Weights of a small GPT-style language model, trained from scratch on English Wikipedia: 0.983M parameters, a variant of Muon for these matrices.
Each number is 50 + 12 x the weight over the matrix's rms, rounded and kept within 0 to 99. Layers, rows and columns count from 0.

# o: layer 12 attention output (transposed), 64x64, rms 0.149, rows 20-40, columns 0-63
# v: layer 12 attention value, 64x64, rms 0.173, rows 21-40, columns 0-63
# q: layer 12 attention query, 64x64, rms 0.15, rows 32-63, columns 0-63
# k: layer 12 attention key, 64x64, rms 0.148, rows 32-63, columns 0-63
o20:42 48 55 55 48 36 57 39 60 32 61 60 47 51 41 72 35 61 42 52 69 39 54 51 34 63 66 72 51 16 44 30 50 55 43 45 56 32 69 46 50 63 51 49 60 40 38 76 55 69 64 56 64 46 43 63 45 65 33 33 35 54 69 58
v21:43 52 45 45 64 50 54 61 78 58 42 33 62 45 61 39 47 58 56 48 64 32 48 38 42 64 48 68 66 51 36 53 38 40 34 53 53 49 36 52 62 29 48 63 52 54 46 57 46 70 49 47 40 58 42 36 42 35 35 35 55 46 66 34
o21:44 48 53 45 59 38 52 63 35 51 64 49 58 47 49 60 70 54 22 52 62 60 58 32 73 34 58 61 53 53 60 44 32 60 38 40 58 36 28 68 54 63 50 61 58 51 40 43 47 54 29 60 52 60 42 58 46 23 54 54 47 46 88 30
v22:40 54 44 42 54 44 52 52 60 40 56 62 47 61 11 56 49 52 50 51 47 59 68 52 75 61 66 53 54 50 31 46 58 54 54 44 26 47 59 69 54 66 47 50 46 49 57 37 48 31 62 65 55 47 40 45 58 49 47 74 42 46 64 60
o22:31 67 61 61 50 56 53 49 57 38 52 29 58 60 39 52 53 48 52 64 64 40 49 40 56 62 59 78 58 45 47 49 54 38 44 51 32 48 39 55 36 58 30 42 41 45 54 59 63 47 45 23 51 45 47 42 48 62 45 51 68 43 51 65
v23:54 43 48 52 45 67 56 58 48 51 27 44 64 54 40 49 36 44 45 52 53 41 62 31 36 53 63 68 59 43 54 42 23 49 42 38 67 32 31 39 27 15 56 54 40 27 42 50 61 62 58 16 36 45 43 70 38 58 52 50 60 42 48 42
o23:77 60 56 49 56 61 65 46 37 73 43 52 60 39 55 65 50 48 62 43 62 40 49 49 37 46 52 55 25 42 65 49 48 66 43 42 58 56 38 47 71 46 67 55 53 40 35 28 48 50 58 47 46 82 48 59 54 45 40 40 55 64 41 34
v24:37 39 35 38 51 65 60 58 45 56 59 58 41 57 47 48 43 62 43 49 46 69 62 66 63 56 51 44 26 57 54 48 45 68 35 31 58 45 58 58 37 45 48 56 50 54 50 49 64 44 65 62 57 44 51 39 55 45 42 36 65 66 29 52
o24:47 56 35 43 43 72 42 52 59 46 65 44 37 46 54 63 48 36 65 56 49 63 47 72 64 50 54 30 55 34 71 64 44 65 45 53 54 58 41 59 46 45 59 44 52 52 50 48 65 54 65 45 44 53 36 37 47 56 45 51 47 54 37 56
v25:63 60 47 49 66 36 61 59 65 62 57 57 45 37 24 52 61 55 46 48 48 61 41 75 31 63 55 47 59 29 70 60 37 55 66 36 50 63 49 27 51 53 43 42 35 59 57 43 56 58 38 63 52 44 53 37 45 52 59 48 60 47 37 55
o25:68 53 64 28 54 40 60 49 74 20 58 54 39 29 34 44 53 31 47 59 87 70 53 40 26 39 51 62 62 49 49 60 40 67 60 64 43 31 60 27 59 39 45 46 42 56 50 33 30 58 72 59 54 66 55 54 44 39 35 58 56 45 41 47
v26:36 48 59 43 39 81 77 62 46 34 51 38 39 54 63 38 67 29 39 46 57 38 41 59 35 54 64 46 48 53 56 61 62 46 62 54 54 59 34 59 43 24 46 39 40 32 60 41 45 71 36 58 25 55 44 52 49 48 68 43 46 48 59 37
o26:27 55 65 32 62 52 67 30 54 32 39 37 41 64 64 41 52 45 61 48 50 48 65 70 68 60 48 54 35 56 45 72 67 55 68 37 45 35 56 50 51 58 49 46 73 26 38 26 41 52 56 82 46 55 43 30 48 45 55 60 38 51 39 39
v27:51 56 51 62 49 43 48 51 53 44 46 46 38 49 57 46 55 46 50 53 57 55 24 60 70 69 51 40 50 61 49 40 77 52 58 56 42 58 46 51 52 45 38 35 53 60 31 34 47 71 46 44 52 33 32 30 48 28 45 53 50 37 40 65
o27:32 43 57 52 37 68 38 71 50 39 47 45 55 49 49 47 61 36 39 64 54 42 16 53 66 49 69 41 50 66 34 45 67 45 49 40 50 26 49 57 46 41 54 64 65 54 53 35 45 75 47 45 42 47 47 64 60 43 49 43 31 35 42 77
v28:41 50 56 84 53 69 44 60 68 63 41 34 36 62 76 60 52 30 45 61 60 30 41 34 42 58 60 63 45 43 76 47 31 52 45 60 50 54 35 53 58 37 46 41 36 49 49 64 29 51 75 56 60 76 43 60 52 51 53 55 53 26 40 36
o28:54 52 36 67 68 36 49 54 95 55 49 39 49 46 64 45 49 62 46 55 45 49 58 33 48 60 77 57 55 49 24 31 56 61 56 51 47 66 38 32 38 30 39 61 63 56 40 39 39 38 41 50 33 50 31 43 49 47 56 48 31 15 65 40
v29:34 64 58 55 53 49 47 35 74 52 46 56 40 36 56 55 52 46 61 52 45 40 81 41 68 41 42 56 54 28 54 75 51 64 48 53 46 32 52 39 49 46 58 44 44 63 36 54 54 54 40 51 55 66 33 35 51 51 66 36 67 47 43 48
o29:61 50 67 65 48 48 64 36 56 73 43 47 63 33 54 57 58 53 63 32 50 42 38 60 51 58 75 47 60 46 56 62 50 36 50 60 34 25 61 46 63 42 55 48 34 49 35 51 70 68 52 58 72 87 27 55 39 34 44 47 61 56 59 41
v30:48 32 69 44 43 57 59 55 38 42 39 50 56 28 46 60 69 53 50 70 72 47 46 37 48 36 70 54 52 46 48 65 51 52 47 66 35 61 68 47 41 63 42 47 42 56 56 34 60 61 50 43 50 38 40 56 40 47 61 35 43 46 36 56
o30:63 30 60 42 47 54 63 23 48 43 56 51 42 37 44 45 60 50 72 46 73 36 37 63 71 39 43 55 31 40 36 69 53 62 61 72 35 40 57 34 65 29 57 54 48 67 63 51 49 40 62 59 42 48 41 48 62 53 44 35 44 30 57 54
v31:59 50 43 76 38 58 67 54 48 37 39 57 60 44 71 53 33 58 38 57 51 35 44 26 53 56 55 63 44 32 37 37 15 42 65 71 69 50 41 61 59 37 52 38 53 74 34 68 37 35 73 45 30 53 56 61 38 63 43 46 46 69 53 46
o31:52 64 73 75 51 53 61 38 46 52 49 33 31 32 50 59 41 68 59 58 33 64 22 44 70 55 65 40 33 72 53 40 44 57 66 47 40 77 52 62 40 59 44 36 42 60 54 70 30 44 28 55 46 45 40 73 47 58 45 42 69 65 69 34
q32:54 50 62 41 44 47 65 69 55 58 26 56 59 48 35 55 39 50 50 42 43 55 50 57 63 45 71 48 49 43 57 41 59 53 46 56 43 48 33 48 33 46 43 34 32 45 54 42 47 43 50 49 58 53 60 46 50 58 45 34 48 51 56 62
k32:38 53 64 26 53 53 39 52 58 58 30 63 59 37 56 53 43 46 46 49 44 58 64 67 40 50 62 59 37 45 76 41 58 53 40 64 53 35 37 42 51 28 53 43 51 47 58 46 46 30 66 58 67 52 47 52 18 55 38 61 35 57 16 47
q33:64 40 45 59 45 49 48 40 43 45 62 52 41 48 56 57 49 38 50 37 45 55 41 49 51 47 44 55 57 47 45 45 50 58 42 54 55 55 56 48 61 49 47 40 42 48 41 53 40 61 48 41 59 52 38 58 49 49 48 49 52 47 47 31
k33:57 44 39 59 46 44 40 41 41 45 51 60 53 58 45 58 52 57 61 54 51 46 44 52 64 48 31 51 57 54 49 50 42 52 55 59 51 53 62 58 44 44 58 55 43 41 51 50 45 45 59 40 54 45 54 52 75 59 52 44 53 37 55 53
q34:57 51 49 41 49 54 57 52 53 56 31 51 61 53 41 42 48 41 55 59 71 56 43 41 49 44 44 67 47 46 56 60 60 39 56 36 48 48 67 30 34 62 49 40 73 58 53 62 55 35 27 46 50 50 50 46 52 48 67 54 26 42 48 34
k34:52 56 50 39 51 38 64 60 47 44 62 49 45 61 55 36 61 38 59 52 55 53 64 43 61 49 42 47 44 34 46 54 45 63 62 47 52 35 46 18 44 67 32 57 46 58 55 48 53 64 46 45 43 67 38 47 56 44 50 41 41 63 43 46
q35:65 59 43 25 59 49 68 39 53 44 66 53 48 42 63 41 48 63 51 30 53 58 44 44 63 50 55 34 51 63 66 68 41 45 58 43 42 18 42 33 45 70 38 56 51 55 58 54 44 43 64 53 41 47 46 50 54 49 36 79 42 55 35 53
k35:62 46 58 32 54 49 61 52 43 50 49 43 49 43 88 24 50 64 54 42 54 53 55 39 56 39 53 62 52 67 59 46 17 47 64 42 52 21 40 48 38 58 24 62 56 39 47 55 37 65 64 39 59 28 60 28 64 40 39 54 61 59 60 71
q36:61 43 49 40 52 56 49 53 45 58 46 57 45 45 58 48 53 40 47 56 44 37 52 42 44 49 45 44 47 49 55 55 58 46 53 68 42 40 55 52 51 51 59 46 42 47 41 53 44 46 36 52 46 50 49 53 53 45 53 49 39 39 33 47
k36:43 41 38 45 65 56 37 36 36 57 57 70 44 56 62 53 46 48 38 56 43 55 40 56 53 53 31 47 54 58 69 50 58 44 49 64 53 39 54 56 45 39 46 43 45 45 40 52 46 24 59 63 38 55 49 56 34 48 64 48 38 42 49 53
q37:42 46 36 68 54 60 39 34 46 44 49 52 55 42 48 49 43 53 57 48 45 50 35 27 40 51 48 59 50 49 53 65 48 39 58 52 52 51 46 39 60 49 50 55 65 55 53 73 54 51 34 47 48 52 39 57 53 44 66 51 47 48 53 43
k37:51 47 46 60 40 60 49 51 36 51 54 63 52 53 49 46 48 53 70 46 45 52 53 38 37 48 60 58 51 46 46 36 36 32 63 49 54 47 78 49 40 56 52 76 62 58 42 62 49 80 35 42 54 55 48 48 63 55 61 35 56 44 59 66
q38:41 67 32 34 64 54 34 33 54 52 52 27 47 38 35 34 60 28 52 41 56 41 57 54 57 59 43 35 52 41 32 69 44 05 56 49 58 45 49 62 27 90 39 67 48 39 70 39 27 36 42 18 49 47 31 52 50 16 45 48 45 34 53 35
k38:49 68 43 44 57 51 26 29 58 56 57 45 38 51 17 69 62 49 52 44 70 40 45 63 59 62 25 43 57 49 53 60 44 55 52 42 51 43 40 63 45 89 59 56 47 41 68 38 56 22 60 44 51 24 23 59 41 28 43 49 53 40 57 55
q39:69 62 62 66 33 73 65 47 52 63 47 43 67 48 56 55 62 58 41 50 67 52 39 64 52 54 34 80 54 69 33 41 58 67 26 45 26 62 66 59 48 37 55 27 45 46 50 60 47 45 72 41 59 52 64 49 59 52 40 46 30 39 30 64
k39:60 58 56 58 45 67 74 51 62 68 58 44 44 43 64 56 74 39 29 42 55 64 37 51 34 44 43 62 69 64 58 58 44 70 29 53 36 52 63 64 52 31 54 36 43 41 59 35 51 41 49 54 47 28 37 73 48 51 39 58 38 57 34 48
q40:19 33 60 32 44 36 40 56 43 45 34 40 32 55 56 65 54 35 26 31 80 24 53 57 04 44 54 62 58 39 35 58 54 40 30 60 62 57 47 36 68 49 52 53 53 39 55 43 36 50 54 55 34 31 53 45 61 42 46 65 61 19 41 59
k40:34 28 60 48 52 42 55 53 52 48 34 44 48 57 33 71 32 50 28 40 70 42 52 59 33 47 42 39 41 57 38 69 53 50 30 41 47 54 46 47 52 58 51 51 48 70 54 35 35 40 42 61 36 45 43 53 51 54 39 54 56 30 27 38
q41:48 64 36 40 73 56 29 63 69 33 57 49 52 50 44 46 49 50 53 43 60 65 50 76 51 51 28 65 40 56 65 69 34 49 58 63 36 50 34 41 22 42 51 52 27 50 63 51 35 62 55 30 42 34 50 38 36 77 28 33 53 44 54 39
k41:49 71 50 52 64 43 37 58 68 47 48 28 45 49 47 71 46 50 55 51 51 42 48 62 49 55 39 38 43 61 58 64 56 52 55 61 45 44 49 36 34 45 64 43 34 43 63 50 20 49 55 40 48 44 62 38 53 60 38 29 50 47 63 33
q42:63 55 46 56 52 57 74 21 54 22 42 38 38 27 40 56 38 43 59 36 93 45 44 51 54 69 82 46 47 51 62 38 44 38 72 47 50 44 56 34 54 42 35 66 56 77 43 55 31 55 47 50 43 65 50 50 40 72 45 75 53 72 38 65
k42:51 57 29 53 26 43 32 37 40 39 35 28 60 30 49 25 49 45 30 56 70 49 51 47 35 45 50 83 45 32 71 31 38 42 58 62 50 34 74 60 37 34 36 44 58 47 23 68 44 63 55 35 70 66 69 45 56 65 52 52 46 67 47 83
q43:48 44 66 50 54 64 70 56 63 56 29 49 39 46 77 54 56 40 43 44 40 36 50 30 81 66 42 45 63 53 61 53 46 57 58 64 84 56 53 35 49 49 63 41 35 42 46 47 55 64 37 48 65 54 45 57 63 55 60 29 45 45 41 61
k43:49 49 70 47 63 62 71 46 56 48 35 41 41 48 40 65 57 43 40 44 59 43 49 46 79 43 46 42 62 57 59 68 55 55 41 58 66 53 53 44 46 51 51 57 47 54 52 54 54 69 44 35 47 46 26 51 51 44 51 18 45 34 47 61
q44:38 50 43 56 56 58 56 45 46 34 55 44 59 40 59 65 51 51 49 32 55 32 33 31 42 74 45 17 55 49 34 43 31 71 45 48 46 50 50 55 46 60 60 37 48 65 51 51 47 56 37 37 31 64 53 41 56 35 54 52 39 42 32 20
k44:30 51 30 54 39 62 46 51 36 42 43 49 59 49 51 49 40 43 48 50 45 18 41 34 49 73 56 35 50 55 29 27 27 58 51 49 18 47 53 64 55 67 42 34 57 63 61 51 33 36 43 43 37 59 62 46 64 59 44 61 33 27 55 33
q45:42 48 47 41 53 34 53 60 69 34 50 41 68 36 59 25 75 55 45 48 53 70 49 61 64 57 51 58 60 55 65 68 77 31 40 52 51 56 65 50 54 55 62 46 67 51 57 47 52 51 45 48 45 71 47 57 43 46 43 69 47 43 48 71
k45:40 61 50 43 35 37 68 69 56 41 64 27 62 50 49 39 74 55 38 67 57 77 49 63 54 48 61 66 55 45 74 65 55 50 32 43 53 46 45 47 50 38 58 62 58 55 62 61 63 47 52 41 43 63 42 53 43 38 32 56 44 44 51 68
q46:51 70 64 37 66 58 56 57 44 25 70 46 42 54 30 58 62 67 63 58 66 68 68 48 61 40 34 00 46 51 44 51 26 68 47 46 52 44 59 38 44 75 56 70 41 59 59 58 48 36 77 42 47 32 46 68 70 27 40 47 81 49 42 60
k46:48 57 53 62 63 47 16 38 51 51 41 28 63 74 31 55 54 88 61 48 64 29 66 39 79 54 49 30 26 44 53 38 49 50 55 49 39 27 56 63 42 59 48 63 35 61 56 54 31 26 68 54 46 48 61 44 69 46 32 47 77 50 44 58
q47:56 15 47 52 41 52 21 46 36 43 13 49 52 41 49 72 52 65 66 41 49 64 64 62 47 81 49 63 51 46 53 53 70 62 53 64 14 46 35 76 69 74 56 73 44 58 15 34 51 50 58 39 48 50 61 44 64 35 58 42 61 38 47 51
k47:54 12 42 68 52 75 05 36 53 38 43 49 26 51 40 49 29 62 27 47 40 35 46 63 66 96 77 56 35 47 64 43 63 68 57 62 02 48 48 80 53 65 49 37 59 57 37 48 50 42 40 56 55 42 64 60 69 72 59 47 74 35 61 48
q48:60 49 56 47 53 52 58 53 54 47 51 45 48 57 50 52 51 47 40 63 62 55 48 64 57 58 39 47 59 49 66 34 84 49 32 47 50 51 53 36 36 57 52 53 60 24 55 58 21 45 53 46 52 68 57 40 46 51 60 62 41 46 25 57
k48:77 40 72 49 53 56 64 39 53 44 27 40 52 67 58 54 48 44 37 44 60 64 43 71 55 45 50 75 58 39 58 34 57 36 52 54 36 32 40 50 48 55 58 47 67 40 44 52 47 56 42 74 42 61 61 38 40 64 39 63 61 33 42 68
q49:47 51 74 26 50 67 60 46 60 46 39 31 50 57 46 44 58 55 40 51 46 55 52 43 40 51 60 52 55 46 40 53 48 44 40 60 34 47 45 33 45 60 63 49 56 30 47 85 53 30 63 33 48 72 61 33 64 41 64 59 56 47 41 72
k49:44 48 56 42 45 56 59 26 56 56 60 04 41 50 54 51 60 50 43 45 57 54 37 40 45 48 47 48 41 62 40 67 78 45 54 63 45 39 70 35 56 58 61 47 70 47 58 48 28 46 59 42 54 46 61 45 55 31 76 41 53 53 43 66
q50:42 50 68 50 54 60 56 65 64 55 46 31 44 74 49 44 57 37 28 36 65 58 45 29 56 49 84 60 40 50 41 48 49 51 42 48 34 50 71 37 46 53 58 54 56 47 32 48 44 62 36 56 32 62 69 52 39 78 61 59 44 49 50 56
k50:40 48 53 53 53 74 66 51 34 45 42 49 53 44 52 50 43 32 34 54 60 37 36 57 49 74 63 59 58 45 49 54 58 53 53 58 47 52 71 64 47 55 64 65 61 37 34 40 55 59 48 69 62 38 72 73 58 62 52 82 56 52 49 46
q51:53 49 65 47 42 38 45 57 54 43 43 54 56 47 57 39 57 56 44 53 55 42 57 51 51 57 62 64 49 56 54 56 46 53 54 64 59 39 33 77 63 54 46 53 46 36 53 43 50 59 57 34 33 69 51 36 43 70 31 44 40 51 66 51
k51:40 41 56 44 27 48 47 40 65 57 51 65 57 42 41 39 47 41 34 44 56 40 53 47 49 40 57 64 54 63 64 36 49 66 35 49 32 39 45 61 64 35 43 49 51 42 46 35 54 60 58 50 37 41 58 59 55 68 48 35 37 60 58 58
q52:39 75 73 46 71 60 50 53 56 42 36 45 37 46 55 26 29 39 36 46 68 63 57 52 79 50 47 37 40 72 60 40 51 30 70 61 48 33 52 32 44 62 45 64 46 41 49 47 54 29 40 45 47 54 60 63 41 51 27 53 72 42 55 67
k52:27 70 78 49 62 43 62 49 45 50 41 53 67 38 59 30 31 20 33 32 50 67 54 63 57 55 55 37 46 47 78 42 33 38 58 62 47 43 68 14 29 69 42 68 42 46 65 54 41 59 45 61 51 53 48 59 34 74 45 72 35 44 49 56
q53:59 48 66 42 50 60 42 67 43 44 49 62 26 51 55 37 41 57 46 75 55 54 45 56 52 29 59 37 41 61 50 51 24 34 50 48 61 57 35 31 44 33 41 29 51 52 36 36 43 58 30 60 55 40 53 57 41 62 55 49 35 45 77 65
k53:53 60 52 58 58 52 48 63 60 46 54 70 14 67 55 31 41 51 46 38 63 40 40 54 54 54 33 27 40 72 43 41 37 66 32 33 47 48 48 46 64 44 65 38 62 65 44 46 68 46 62 67 70 44 42 37 63 55 38 54 66 50 55 54
q54:41 42 52 45 32 54 45 50 30 58 23 57 44 48 59 57 28 57 31 54 25 77 60 36 55 57 59 54 34 44 57 20 64 61 49 62 29 41 45 52 44 55 51 51 66 44 37 54 44 34 52 47 45 44 60 48 44 41 56 32 65 51 61 58
k54:26 31 28 45 36 35 60 55 22 52 32 65 56 55 57 55 60 48 43 53 28 47 43 34 27 43 55 62 54 41 49 44 57 53 51 60 43 51 56 45 71 45 51 43 66 44 28 64 42 44 37 29 43 53 58 54 62 33 70 32 58 67 76 62
q55:28 64 49 44 57 51 75 47 45 55 61 28 40 40 40 57 57 55 36 49 73 48 27 45 41 63 53 50 44 52 41 59 56 30 73 47 59 35 34 34 54 50 37 62 55 61 77 54 47 53 51 46 37 45 45 53 49 60 53 43 66 46 39 52
k55:45 59 67 51 18 51 57 41 46 64 60 33 30 53 42 64 66 55 42 31 63 42 38 60 55 62 64 39 50 49 44 43 50 36 69 67 73 38 35 25 56 50 60 50 52 63 59 33 61 39 47 42 26 66 54 42 60 37 45 49 68 57 66 69
q56:51 70 50 55 47 30 55 57 59 53 77 46 26 46 67 39 50 51 44 83 59 48 45 54 90 54 54 22 63 42 53 14 53 36 36 35 55 46 55 32 48 54 49 39 44 42 34 61 39 48 52 58 54 50 55 53 68 45 42 51 44 57 57 46
k56:56 50 39 64 45 41 48 47 50 50 67 49 16 64 44 45 38 69 57 58 68 63 56 55 67 36 52 29 53 91 38 42 56 53 63 37 62 49 53 39 39 60 55 45 37 36 47 47 47 44 50 44 39 55 48 65 51 65 33 39 64 44 48 51
q57:59 68 41 34 45 59 58 58 44 52 72 39 46 44 35 53 52 36 44 58 60 51 64 54 42 35 55 49 44 39 61 57 36 57 46 57 50 49 47 33 45 44 49 59 36 46 51 65 50 47 53 50 33 46 50 75 54 58 58 39 47 43 45 66
k57:45 38 41 46 46 55 59 49 42 45 43 45 37 41 38 51 58 34 53 51 47 30 62 67 58 34 41 58 51 65 68 53 44 57 43 57 58 34 45 37 48 40 61 80 47 81 35 41 46 58 43 57 24 48 46 61 37 63 56 43 42 58 69 56
q58:59 53 40 47 49 48 69 54 39 63 42 69 50 51 47 39 40 38 47 60 44 43 38 42 40 57 63 64 35 36 53 55 55 60 60 52 62 52 75 46 57 56 45 42 63 37 48 59 46 39 61 63 53 65 45 43 59 52 53 46 52 53 58 57
k58:48 59 44 56 36 45 31 59 34 66 60 52 61 38 43 32 46 30 44 64 42 74 34 58 64 49 73 64 45 61 50 41 77 53 37 48 80 83 43 65 46 64 49 56 40 34 54 53 60 49 52 44 59 54 51 47 59 45 51 57 38 51 40 65
q59:76 55 55 43 51 56 81 52 43 49 51 62 70 46 52 49 32 34 56 56 50 63 40 41 61 46 36 55 65 39 60 69 54 58 65 48 51 49 62 39 46 42 57 46 49 60 78 64 54 49 46 50 50 37 36 72 42 74 37 34 60 45 40 65
k59:51 51 31 57 80 57 43 35 82 60 71 53 52 55 53 56 51 49 37 77 72 47 72 43 71 59 62 39 63 62 48 62 62 48 52 44 44 60 37 51 48 42 58 36 51 59 64 63 47 56 43 48 60 42 39 65 56 60 24 34 61 44 27 64
q60:60 54 47 43 64 52 47 52 50 48 56 50 61 54 41 52 31 35 61 65 51 44 40 44 35 57 28 27 54 41 33 53 32 47 33 50 63 52 43 52 47 67 69 51 19 50 53 39 40 53 59 43 33 44 47 44 60 27 14 32 68 51 47 31
k60:47 39 38 46 37 44 59 57 51 71 57 62 56 42 58 54 41 38 72 53 41 52 40 41 36 44 47 46 48 42 38 49 23 46 52 55 57 59 57 42 55 47 43 49 36 58 65 44 35 49 41 38 32 60 46 40 48 34 31 41 60 59 71 44
q61:41 61 65 64 50 69 60 49 61 53 49 59 64 41 30 52 67 57 52 57 54 14 67 52 54 58 69 53 48 62 43 39 34 42 81 40 40 58 41 49 41 49 54 65 54 53 41 86 71 61 62 43 45 37 39 42 43 63 20 66 45 42 49 45
k61:54 60 60 46 48 41 42 63 43 56 78 49 63 57 33 45 60 32 57 31 43 47 43 38 70 49 37 40 68 62 46 44 61 31 66 49 66 58 60 54 31 63 35 65 56 59 54 40 63 42 54 51 38 48 40 64 33 61 38 70 14 32 44 44
q62:58 46 68 52 49 51 56 47 45 32 60 47 33 53 38 54 54 56 58 65 44 50 40 39 45 57 33 39 33 46 35 60 31 38 58 52 48 32 58 58 54 55 63 68 45 59 47 45 30 52 68 37 57 38 48 42 65 40 48 61 53 50 60 53
k62:44 45 52 52 56 50 58 35 32 54 44 46 50 56 47 73 51 56 63 73 36 65 63 70 50 54 49 60 45 47 56 52 34 41 55 67 34 35 42 46 56 52 51 52 43 42 51 66 46 39 56 37 30 53 33 38 44 53 39 70 03 48 49 27
q63:55 82 48 42 39 21 61 39 53 65 56 34 52 53 59 18 42 33 21 78 37 48 47 40 53 32 63 38 41 61 74 53 56 23 51 30 74 44 50 53 36 53 58 50 54 39 63 46 37 54 38 57 55 42 47 57 32 41 52 49 40 63 46 43
k63:52 66 62 53 45 39 53 34 61 32 73 36 39 54 48 20 36 19 13 51 71 37 13 49 68 35 60 47 27 81 59 55 62 51 51 40 67 42 57 60 25 71 55 63 54 68 54 53 50 52 45 68 43 59 55 56 39 56 43 48 35 49 44 50
v32:39 65 52 60 50 62 58 44 47 43 49 47 38 51 79 48 45 31 45 53 39 66 43 70 46 53 37 43 50 49 56 68 43 60 68 62 35 48 66 66 57 46 48 21 56 58 63 54 65 64 63 49 45 45 75 62 25 64 59 55 48 55 43 45
o32:77 39 46 36 44 23 43 57 47 57 55 47 65 51 34 52 53 65 30 59 58 60 62 31 45 50 61 62 50 53 66 28 65 51 44 39 52 45 45 43 52 67 45 61 57 39 44 53 46 42 27 61 63 46 39 49 61 45 42 54 56 43 48 51
v33:71 64 58 56 66 25 68 36 33 46 38 60 59 55 11 56 65 54 60 50 38 65 41 57 45 44 37 38 79 36 40 33 48 52 56 39 27 22 55 19 56 48 75 30 64 75 47 67 43 39 57 39 57 56 59 50 43 44 39 51 40 41 44 53
o33:42 51 48 73 34 51 18 60 67 59 48 57 17 55 66 52 42 39 48 50 62 28 60 78 53 41 49 65 35 60 48 58 43 50 41 42 49 66 35 59 40 55 48 66 55 34 39 34 67 69 38 59 16 53 45 59 67 57 50 55 67 36 77 48
v34:38 49 55 46 61 28 40 63 48 51 43 57 39 50 35 41 70 38 39 25 51 43 43 60 53 58 41 50 55 67 59 55 58 58 76 65 61 65 56 52 52 72 67 55 43 43 49 54 67 41 54 64 47 59 63 41 50 42 77 45 35 36 49 46
o34:66 58 49 68 49 47 74 48 66 42 43 57 63 47 67 70 60 63 56 31 42 51 54 35 40 61 47 54 37 61 70 34 55 40 26 39 39 37 32 70 46 39 58 62 52 47 35 32 58 46 60 56 56 63 56 57 38 55 36 58 57 59 37 48
v35:38 43 71 46 52 56 74 58 34 58 68 38 37 44 44 65 63 50 77 66 38 62 31 76 73 52 50 63 53 32 49 58 59 45 49 52 42 64 57 37 52 85 51 67 60 70 51 42 56 42 51 53 46 59 41 23 54 52 49 58 49 33 63 51
o35:36 46 44 58 69 43 22 46 57 55 40 61 67 55 39 44 39 42 46 42 47 35 57 44 35 59 53 47 42 67 41 52 28 63 60 41 48 54 29 57 44 27 61 48 62 50 41 49 43 69 64 50 46 53 66 57 47 40 62 33 44 62 29 50
v36:54 55 50 72 46 33 51 17 56 56 58 56 43 55 68 70 32 35 50 66 54 37 53 27 39 40 57 64 54 60 61 55 61 48 38 58 49 58 53 40 53 61 49 52 56 45 52 48 36 33 47 55 19 57 37 46 44 55 48 47 25 47 35 55
o36:60 48 55 25 63 35 31 73 51 41 61 61 51 64 40 25 51 50 62 64 59 57 47 67 50 45 53 36 48 30 49 58 56 55 49 46 49 23 81 52 47 55 57 55 51 49 48 45 46 51 76 60 70 38 63 49 61 44 44 64 63 54 73 29
v37:51 43 58 44 72 44 56 51 34 32 57 54 24 47 40 39 77 35 55 49 77 72 49 57 40 42 32 37 38 53 32 42 64 53 42 60 47 70 61 63 49 58 56 53 49 79 61 55 43 38 54 46 73 41 50 59 46 52 46 73 36 58 52 55
o37:45 34 43 61 52 52 39 50 58 45 49 42 53 47 53 66 38 37 52 46 40 31 48 59 53 75 73 59 51 37 56 49 20 62 78 37 55 34 45 54 68 51 51 41 36 15 38 39 41 66 56 47 43 63 47 30 53 60 31 24 45 38 43 43
v38:47 47 42 55 76 42 37 53 42 70 55 82 47 54 64 59 60 28 40 57 43 50 32 59 56 61 51 33 73 43 62 43 58 43 50 51 43 58 56 50 34 77 30 57 48 55 52 46 50 47 51 58 50 54 42 45 48 63 43 61 42 57 63 37
o38:48 38 54 32 50 53 41 38 48 33 54 36 57 54 43 53 59 43 59 47 59 53 68 46 50 53 46 67 37 57 38 58 51 57 39 67 45 41 47 48 61 29 74 47 34 33 43 55 43 46 58 59 43 51 57 41 42 47 47 39 59 48 38 59
v39:54 51 66 76 51 44 38 49 47 48 39 30 44 57 56 61 64 56 55 47 49 43 36 32 62 56 69 47 25 23 32 28 48 49 63 48 59 76 36 26 50 50 59 36 36 55 58 47 44 42 36 51 76 59 77 39 62 47 49 60 35 41 29 50
o39:48 55 47 38 62 88 47 43 42 52 39 49 51 62 49 47 46 43 49 27 66 53 66 71 32 40 43 72 55 64 64 54 41 42 50 43 36 46 55 65 44 59 34 59 54 62 44 53 59 65 69 50 63 52 49 44 65 59 50 57 31 57 40 52
v40:39 46 41 61 44 51 59 49 54 49 57 65 58 62 80 43 34 48 32 50 56 43 47 34 64 64 20 53 64 51 36 77 49 41 63 51 40 64 60 42 57 31 60 24 61 66 22 53 70 36 37 44 47 59 51 54 47 51 41 61 47 48 61 61
o40:57 66 48 47 46 49 19 45 45 43 60 60 31 58 26 43 62 50 66 71 48 80 52 60 72 31 70 37 54 36 70 37 73 59 50 58 54 32 44 54 51 71 38 57 51 48 73 28 27 48 45 75 54 15 57 45 51 43 52 57 48 64 55 27